From a checkpoint of a small transformer trained on Wikipedia.
Architecture: no biases in attention or MLP, untied embeddings, normalized queries and keys.
Training: a variant of SOAP for these matrices, 138M tokens, 4224 steps.
Each number is 200 + 40 x the weight over its row's rms, rounded and kept within 0 to 999. Layers, rows and columns count from 0. The size before them is the row's rms in percent of the matrix's.

# layer 7 MLP gate, 512x192, rms 0.273, rows 238-247, columns 0-47
105,244,276,214,240,185,210,213,206,126,170,264,231,171,200,166,231,172,286,188,207,149,221,191,181,210,272,202,214,254,214,230,150,247,186,212,187,220,212,283,271,147,105,144,205,208,170,224,167
099,90,222,183,250,268,190,236,155,174,267,215,261,145,167,315,168,213,136,255,201,222,198,143,192,176,261,176,126,240,157,149,142,222,140,188,183,270,210,224,210,236,158,200,216,127,229,169,148
103,179,281,290,191,229,254,168,204,238,194,218,204,159,197,197,216,243,195,224,253,63,147,170,180,202,240,167,230,207,183,195,138,176,150,196,198,255,292,251,225,186,209,162,253,148,175,209,210
099,140,251,246,186,232,177,193,199,198,241,213,194,215,248,237,163,194,195,202,254,225,264,232,191,229,167,210,170,111,285,221,165,161,271,157,240,234,168,155,196,106,141,184,220,263,137,152,235
093,231,230,129,214,181,220,200,209,234,120,237,187,188,251,270,171,221,121,259,183,195,201,191,155,229,252,170,225,223,210,266,198,298,204,228,242,169,215,215,193,141,237,159,255,134,195,156,245
095,133,247,250,201,280,234,160,138,195,269,178,248,199,159,252,156,225,199,283,142,99,175,165,211,199,298,197,242,236,157,197,217,171,228,208,270,207,189,154,178,170,221,245,175,270,155,107,222
108,175,249,163,187,180,152,244,176,184,185,187,178,167,225,189,228,301,251,157,172,159,219,203,188,192,174,208,146,153,271,173,178,285,225,182,234,235,158,186,161,202,209,119,179,172,144,193,223
098,216,90,215,159,208,168,142,159,188,188,214,178,243,186,197,218,253,207,232,131,103,267,293,234,203,248,214,191,174,237,255,226,243,179,251,158,254,187,193,201,224,168,166,277,184,177,188,204
104,210,274,152,181,232,229,268,232,205,198,218,144,258,174,187,174,212,184,290,209,165,239,154,233,207,249,197,258,139,277,129,176,186,201,238,191,227,135,222,200,219,176,132,255,210,168,254,246
098,211,214,253,141,141,192,161,246,234,222,201,244,202,192,197,153,216,188,198,167,241,195,233,253,224,195,225,180,273,158,194,187,197,97,176,182,268,177,138,128,227,226,304,192,189,254,223,160
# layer 7 MLP up, 512x192, rms 0.276, rows 238-247, columns 0-47
100,194,204,209,252,172,193,198,158,197,226,266,166,133,238,172,104,195,224,219,164,216,200,226,167,177,284,210,188,225,186,192,184,168,134,255,179,115,219,280,193,175,143,174,249,181,191,189,108
103,212,180,153,228,258,192,197,254,211,149,219,186,263,167,153,212,249,243,196,179,177,251,161,171,155,96,222,204,285,212,243,182,228,296,209,167,131,210,246,233,163,155,254,210,176,228,160,207
110,180,213,246,176,170,211,232,227,186,174,232,257,176,265,243,287,154,240,260,154,243,202,197,252,204,209,193,251,283,304,225,142,231,285,178,248,182,202,210,245,170,191,133,169,258,212,187,203
095,233,236,211,200,173,188,256,144,179,244,226,232,153,173,247,251,106,157,214,222,235,170,260,127,250,262,230,142,170,219,255,179,147,214,268,233,190,247,246,219,243,219,240,221,193,263,241,214
099,163,224,194,251,170,211,162,208,177,91,176,228,183,138,252,175,255,150,184,245,170,176,176,220,221,246,250,224,185,246,205,195,246,221,224,208,168,169,161,178,206,158,264,162,177,219,179,161
099,232,114,236,225,288,163,226,279,203,137,192,236,182,168,230,195,138,218,219,175,221,168,259,233,190,163,229,116,153,114,235,228,237,213,221,178,194,173,248,234,239,213,150,279,274,163,122,233
112,171,173,220,167,263,178,232,146,207,239,190,172,116,240,194,255,207,151,196,169,215,240,243,199,146,166,175,199,170,162,147,211,216,185,149,244,178,251,204,154,222,336,180,170,155,235,212,124
098,223,245,178,100,245,145,286,184,229,169,163,273,181,243,240,261,118,192,161,132,187,163,240,229,214,249,235,183,206,215,229,156,204,198,219,219,237,171,266,234,226,225,225,147,238,186,183,175
100,210,205,189,233,211,195,169,176,241,184,133,147,168,192,143,224,210,255,199,165,256,195,158,204,247,178,240,281,177,121,175,271,150,172,195,133,215,272,230,165,211,224,158,248,217,185,236,140
102,226,230,264,173,182,184,218,161,213,195,183,156,182,223,161,199,265,196,232,211,192,160,212,237,215,221,243,225,177,239,115,230,229,188,174,226,185,227,285,184,165,187,177,237,206,163,180,202
# layer 7 MLP down (transposed), 512x192, rms 0.227, rows 238-246, columns 0-47
101,231,221,165,235,184,277,191,121,158,175,170,241,154,180,199,158,212,188,185,183,225,216,280,170,236,250,235,220,202,144,167,218,119,132,228,227,225,194,203,233,170,129,96,202,214,206,256,199
099,246,166,243,260,246,125,215,214,222,197,248,171,258,191,183,265,181,201,175,229,197,201,158,279,136,215,185,181,222,146,133,201,225,216,203,195,152,187,299,255,222,182,236,211,235,216,228,177
105,160,133,186,190,145,246,168,201,212,231,138,236,163,163,157,151,157,242,218,242,163,289,151,145,173,229,187,211,196,205,198,204,187,204,286,238,103,212,225,260,238,151,146,296,211,185,209,248
099,142,182,220,198,134,232,190,98,311,170,223,197,230,214,171,210,182,220,191,144,227,148,228,196,258,188,145,203,148,201,199,130,242,202,185,147,150,209,128,175,150,198,173,173,170,178,196,183
100,207,173,176,185,184,250,192,193,233,207,168,270,168,220,158,227,192,219,182,227,208,210,195,161,142,331,175,169,198,195,217,264,183,235,140,136,208,208,167,152,227,184,176,297,209,190,119,173
104,228,182,157,175,217,233,187,185,176,171,198,241,210,286,188,141,185,134,275,203,164,239,230,219,174,220,213,183,201,236,173,207,171,208,178,170,218,192,260,235,136,165,266,275,208,271,202,136
105,247,250,278,216,254,262,164,220,192,198,208,160,131,191,191,227,247,220,222,175,163,210,266,218,199,205,199,219,304,250,195,153,172,155,142,144,221,209,243,138,167,170,224,180,154,182,94,237
106,214,166,247,210,197,122,181,221,221,241,191,164,113,140,220,202,213,229,171,306,170,272,207,135,140,173,153,196,180,221,230,191,164,168,218,144,126,223,210,235,221,110,159,195,241,210,186,196
102,260,195,186,132,229,204,263,192,180,143,160,233,179,237,232,103,198,215,196,243,245,218,202,169,175,196,146,234,194,219,216,175,123,93,207,196,248,167,189,170,177,209,196,145,122,234,153,203